{"num_key_value_heads": 1, "init_std_qkv": 0.0379, "decay_fraction": 0.935}
Each number is 200 + 20 x the weight over its row's rms, rounded and kept within 0 to 999. Layers, rows and columns count from 0. The size before them is the row's rms in percent of the matrix's.

# q: layer 2 attention query, 256x224, rms 0.176, rows 0-18,64-82,128-146,192-209, columns 192-223
# k: layer 2 attention key, 64x224, rms 0.17, rows 0-17, columns 192-223
q0,094,236,190,225,210,187,192,227,197,213,181,168,212,220,214,190,188,200,173,210,216,212,218,188,197,206,202,193,212,201,172,178,178
q64,113,203,192,200,209,203,179,197,225,201,201,214,219,192,217,207,218,208,158,181,196,185,193,220,213,199,185,190,174,189,171,216,195
q128,085,210,225,224,215,193,262,181,185,195,198,225,204,153,238,185,155,181,196,184,219,208,184,191,201,207,197,195,197,227,186,223,184
q192,099,195,224,218,188,220,219,190,194,204,154,206,249,187,227,134,189,237,184,247,225,171,210,187,190,179,195,204,192,207,191,178,183
k0,100,210,201,171,227,198,191,199,179,210,228,217,162,203,163,226,192,187,236,184,181,252,206,192,191,182,202,227,206,196,214,247,196
q1,095,219,212,190,185,188,228,160,182,215,201,207,212,193,184,188,217,182,192,190,213,227,228,186,237,186,152,171,192,175,224,177,195
q65,108,222,189,209,200,179,209,208,202,217,177,223,217,247,188,193,200,238,181,212,233,242,178,206,186,191,205,188,194,207,219,181,197
q129,099,188,177,197,213,205,181,178,231,195,179,195,215,204,194,200,191,221,207,201,189,184,203,194,202,209,207,181,173,233,189,198,207
q193,112,207,206,196,180,198,199,165,194,231,244,190,191,209,206,218,228,217,212,176,210,216,214,203,170,194,197,209,229,190,195,193,225
k1,092,196,200,167,189,179,188,206,232,179,200,212,201,198,197,189,207,193,194,223,158,192,198,155,216,183,193,220,197,209,199,220,213
q2,080,189,180,195,195,209,180,167,202,218,184,183,186,193,213,223,195,236,198,170,174,195,189,184,185,186,191,157,213,196,210,162,184
q66,098,199,204,220,198,209,185,196,191,202,178,194,223,202,166,141,182,198,198,192,192,212,223,232,206,174,190,196,185,184,229,196,180
q130,086,214,185,180,191,189,191,166,221,175,220,211,217,202,200,209,189,170,173,221,166,216,207,206,211,202,165,211,180,223,196,178,172
q194,104,219,219,194,184,210,205,158,180,210,216,202,161,199,194,208,162,199,191,212,209,216,208,185,210,181,185,196,180,196,207,190,227
k2,103,203,211,204,212,183,223,229,220,207,173,210,216,169,208,188,160,204,207,201,212,192,212,205,191,197,204,181,220,196,237,168,175
q3,099,167,203,219,217,195,228,210,188,210,192,172,181,176,198,227,185,201,214,221,214,170,182,199,216,208,188,208,188,209,197,172,194
q67,114,176,172,219,193,154,224,196,144,225,231,207,223,197,182,195,197,216,204,168,155,195,186,223,219,207,182,193,228,196,195,204,209
q131,095,218,169,178,220,206,183,204,170,192,191,187,176,190,210,221,206,215,201,204,154,227,176,185,198,184,193,191,177,206,240,165,214
q195,118,222,213,211,223,195,186,172,206,212,212,213,222,233,188,196,224,173,181,215,218,203,183,160,192,206,216,191,189,226,175,183,181
k3,099,222,183,171,172,241,197,218,217,219,184,201,179,227,197,219,196,244,235,197,181,198,194,231,203,195,187,200,207,178,206,207,172
q4,095,251,171,180,223,188,212,186,205,203,193,175,203,206,210,165,186,173,209,189,194,202,240,184,197,237,185,221,248,197,186,208,193
q68,110,201,206,209,189,212,187,192,192,244,228,193,220,200,171,187,185,178,194,185,202,193,194,202,191,224,177,232,167,205,201,196,198
q132,087,188,185,197,210,185,155,221,225,194,206,178,219,236,186,212,247,204,202,225,237,220,221,181,198,230,224,197,169,180,222,207,208
q196,102,197,207,208,190,227,189,219,234,220,214,217,204,233,181,196,234,166,210,202,210,198,183,175,144,191,221,196,214,229,207,211,197
k4,096,218,205,189,216,187,188,228,188,221,180,209,190,200,222,201,197,210,214,198,186,179,184,178,212,193,201,210,203,186,180,196,199
q5,098,166,164,195,276,216,196,230,228,195,189,198,198,169,204,168,203,200,181,187,225,192,180,219,220,214,177,202,225,214,222,227,161
q69,104,185,208,194,204,201,191,184,205,215,219,194,192,187,177,203,203,210,185,178,225,186,227,198,174,170,198,206,213,223,186,193,171
q133,092,161,215,225,201,203,186,201,191,182,175,224,216,173,184,169,185,196,207,215,211,173,183,227,215,206,187,198,221,187,206,236,202
q197,112,227,179,233,201,215,205,190,211,205,210,194,214,186,190,217,212,175,203,195,171,176,215,240,195,174,216,195,182,174,174,208,214
k5,105,182,224,159,191,206,199,197,192,218,147,225,164,213,200,181,172,229,162,178,219,211,203,158,156,208,166,207,179,187,219,202,192
q6,093,200,181,201,204,202,195,159,202,222,192,199,213,212,196,222,196,227,220,196,211,161,193,205,179,198,237,204,212,170,182,188,241
q70,100,195,228,201,192,216,164,180,187,178,202,194,178,207,169,222,188,233,194,195,179,215,225,197,191,193,208,152,221,185,170,161,200
q134,090,215,234,209,196,209,179,177,192,185,184,185,189,180,233,235,207,210,209,209,200,180,225,187,167,203,171,199,184,186,206,205,154
q198,110,184,189,206,193,198,179,176,235,221,161,180,208,165,214,175,223,221,180,186,206,210,194,228,194,197,214,226,220,209,199,183,201
k6,094,170,196,169,168,192,198,217,223,196,222,192,206,194,215,210,207,208,210,188,207,208,194,191,217,186,228,154,184,189,197,199,225
q7,089,209,151,164,228,192,166,191,226,189,178,197,181,167,210,204,177,214,212,204,180,223,207,200,210,202,207,185,207,191,200,170,176
q71,105,166,212,211,203,169,212,203,221,213,186,195,242,194,206,236,160,182,224,217,188,207,217,178,227,194,215,199,206,206,217,209,200
q135,093,195,153,227,181,185,210,214,216,194,196,210,218,186,204,140,210,202,252,203,220,197,217,180,186,202,220,226,131,194,191,171,167
q199,117,196,170,220,176,210,225,227,194,216,186,188,219,187,222,199,222,218,201,205,217,196,196,198,224,210,193,224,227,193,199,211,189
k7,104,213,199,199,237,213,181,197,168,166,208,171,185,191,206,170,186,181,216,204,221,197,223,205,218,187,191,200,174,222,191,209,175
q8,085,247,175,176,180,226,212,190,193,183,197,185,207,216,191,206,246,192,198,173,242,227,166,181,219,195,233,201,180,214,188,208,185
q72,106,182,169,227,229,210,204,181,216,218,209,210,197,223,174,184,219,207,216,210,224,190,181,225,190,235,207,199,199,196,230,211,200
q136,100,211,212,193,195,183,179,208,195,227,171,208,229,258,213,221,217,169,205,209,228,231,209,187,177,207,194,185,176,199,239,217,227
q200,104,203,207,208,198,199,197,236,175,206,189,187,202,185,237,200,191,188,177,195,180,177,230,155,202,225,210,225,210,216,223,225,196
k8,095,185,180,219,129,170,234,217,197,201,260,223,206,170,171,173,170,217,226,188,202,186,188,207,189,221,193,185,198,197,179,184,192
q9,092,205,211,190,192,217,174,182,216,202,173,189,216,225,227,228,196,210,164,198,209,205,200,206,191,216,193,215,218,202,180,228,232
q73,097,193,182,217,184,185,210,206,227,194,187,216,156,186,228,186,196,225,194,218,201,209,186,223,184,202,216,189,195,179,191,217,191
q137,082,183,223,182,189,193,192,201,179,187,195,254,182,190,225,228,171,191,177,205,196,190,162,191,169,225,167,231,220,201,219,257,213
q201,101,211,206,167,199,198,211,201,172,195,211,209,223,202,202,209,199,182,199,181,207,166,205,218,196,200,160,226,148,198,168,219,243
k9,104,192,195,232,198,208,209,188,217,181,187,172,214,201,201,196,199,184,241,252,209,225,192,201,196,186,172,175,222,206,204,190,188
q10,106,183,217,212,175,220,206,186,158,201,191,158,162,179,201,240,206,200,210,194,217,167,179,203,183,198,186,196,198,182,193,177,178
q74,115,185,172,186,215,195,201,203,220,212,227,197,182,224,202,174,228,195,192,180,168,187,173,204,208,212,194,198,248,150,253,160,188
q138,122,193,193,203,211,194,211,175,236,175,215,217,191,183,230,148,222,190,199,174,207,155,246,179,190,212,208,210,187,168,208,253,190
q202,102,159,179,208,205,186,189,203,195,177,201,185,227,181,177,166,222,187,178,207,229,214,193,173,190,199,205,195,218,174,218,213,185
k10,096,226,207,234,221,187,204,186,214,206,209,220,197,180,231,229,207,233,199,190,199,175,199,206,215,177,177,196,217,191,223,201,234
q11,102,176,204,186,197,171,186,211,198,203,198,180,194,203,172,244,235,210,202,187,169,225,207,211,219,200,210,235,200,198,203,175,239
q75,106,180,182,228,214,174,192,210,179,189,208,221,204,199,171,213,216,212,184,209,197,223,192,189,224,191,185,195,224,219,215,208,199
q139,098,189,203,188,194,188,232,188,205,195,230,225,189,200,203,197,224,200,155,209,202,206,219,181,219,205,208,224,173,212,230,220,168
q203,107,213,207,207,208,207,218,173,195,190,186,201,206,217,223,217,199,210,166,204,226,157,233,220,186,196,209,190,213,205,208,185,204
k11,115,220,196,209,153,188,171,165,196,205,192,227,211,203,240,201,190,204,221,220,181,218,204,187,159,214,197,192,194,183,206,207,169
q12,091,209,189,220,192,229,239,155,188,212,216,172,182,175,223,233,230,144,245,224,190,184,179,207,232,177,199,189,200,201,197,195,174
q76,110,219,187,203,208,247,166,185,200,195,189,197,187,196,245,210,196,172,260,202,198,195,208,204,222,210,221,189,195,187,202,222,247
q140,088,191,209,213,199,205,205,186,228,196,186,165,185,218,207,230,215,206,195,196,189,218,195,236,178,226,203,200,203,174,181,204,207
q204,107,154,201,204,217,164,215,201,222,182,214,190,190,206,209,169,216,209,197,180,219,223,219,188,182,197,179,216,195,219,165,217,200
k12,107,193,188,189,197,220,173,201,212,204,193,181,213,179,196,202,137,219,185,214,194,177,208,214,205,194,214,220,216,196,206,193,224
q13,087,220,190,216,203,186,176,160,209,190,166,215,213,224,197,195,223,187,168,168,201,233,208,200,176,211,206,198,198,198,205,208,177
q77,101,208,179,187,192,222,203,200,161,226,216,214,191,184,160,214,190,205,179,167,200,228,199,222,184,254,179,213,222,205,206,192,208
q141,080,202,223,229,171,198,145,220,201,230,177,218,177,210,212,220,231,169,177,179,203,220,185,206,208,209,202,177,184,173,170,225,219
q205,095,207,215,218,222,192,197,224,171,199,201,167,196,185,213,180,219,160,235,175,180,144,203,173,172,170,202,188,186,221,233,203,169
k13,096,205,217,168,226,194,201,184,198,198,168,186,191,197,205,185,212,195,233,249,207,192,211,202,210,228,200,231,188,177,208,189,195
q14,104,201,215,195,197,190,240,183,194,210,187,183,241,196,227,187,209,226,232,216,205,176,203,190,228,171,176,213,185,194,167,200,211
q78,114,191,180,220,194,202,196,199,202,210,223,216,189,220,189,183,199,244,180,192,214,201,208,227,177,199,203,213,180,192,192,194,192
q142,102,209,168,200,209,204,215,218,190,221,208,164,201,164,187,211,193,230,211,217,175,183,191,226,189,177,199,198,193,208,189,157,218
q206,105,217,146,197,207,200,203,208,223,217,179,211,220,215,168,239,189,181,189,197,154,209,198,211,208,198,167,228,213,196,203,167,187
k14,099,222,214,180,213,207,155,183,186,175,209,243,178,202,218,191,164,206,206,182,243,197,209,177,223,174,225,158,180,206,226,197,192
q15,083,166,170,207,205,213,205,202,208,190,177,216,209,221,200,194,198,207,195,210,227,203,196,182,223,163,227,188,197,202,224,178,202
q79,094,209,177,194,188,193,197,187,193,184,187,227,185,251,177,189,179,237,177,219,196,212,207,170,189,208,206,194,171,187,235,153,181
q143,065,184,187,218,200,216,184,221,196,179,196,247,206,231,188,184,219,204,181,184,193,230,178,213,208,196,234,190,208,226,190,146,198
q207,100,196,210,187,213,181,212,215,205,195,178,193,211,226,216,168,201,212,190,181,213,206,212,215,215,221,194,182,233,195,226,146,174
k15,088,242,219,181,202,205,229,186,189,195,240,190,209,195,230,186,206,199,202,195,214,196,183,201,201,176,208,204,167,248,195,215,207
q16,087,211,202,223,226,197,217,193,234,193,220,203,190,237,201,220,206,198,219,220,196,189,224,201,217,197,228,226,189,251,193,190,214
q80,107,211,186,196,169,195,200,189,231,209,168,223,197,209,186,176,188,198,218,224,202,181,182,172,208,212,233,209,211,191,193,196,200
q144,095,209,205,189,211,195,234,216,198,221,217,231,203,194,172,195,200,182,180,192,187,223,197,180,223,197,225,198,235,171,209,215,199
q208,096,224,221,179,207,215,212,200,205,231,221,182,225,210,197,168,227,176,231,202,169,228,190,192,175,234,233,188,169,187,190,164,220
k16,108,206,208,192,207,191,176,248,194,216,183,191,190,170,204,204,169,177,202,219,234,209,206,240,217,165,176,203,210,186,197,206,208
q17,086,188,185,192,220,183,216,209,195,176,195,227,208,215,186,199,202,214,176,211,169,196,213,210,223,196,205,175,226,203,224,222,214
q81,111,213,206,185,195,195,225,190,160,211,212,210,211,199,176,178,184,181,163,213,222,191,195,213,223,189,179,198,173,205,170,176,197
q145,095,192,224,205,192,202,196,237,205,216,209,213,215,205,162,190,196,211,186,183,185,196,165,169,179,218,198,224,194,205,193,206,186
q209,104,200,215,207,224,208,190,246,179,194,165,183,192,166,170,207,201,176,200,145,182,224,187,199,212,187,193,215,181,200,214,217,175
k17,097,194,236,212,200,228,191,187,211,176,219,213,197,231,195,222,195,225,181,193,198,215,226,206,188,201,227,196,195,194,213,184,214
q18,081,222,176,162,261,209,193,181,184,250,198,178,228,178,244,203,165,209,188,216,200,203,197,219,210,168,213,225,220,183,202,208,198
q82,103,204,198,186,178,183,179,194,221,232,201,212,212,190,207,207,161,224,155,178,221,206,186,212,215,182,230,198,201,160,214,209,195
q146,096,187,187,202,220,218,189,249,194,227,172,192,212,182,213,198,184,239,218,170,196,197,179,223,200,212,208,178,202,183,222,161,212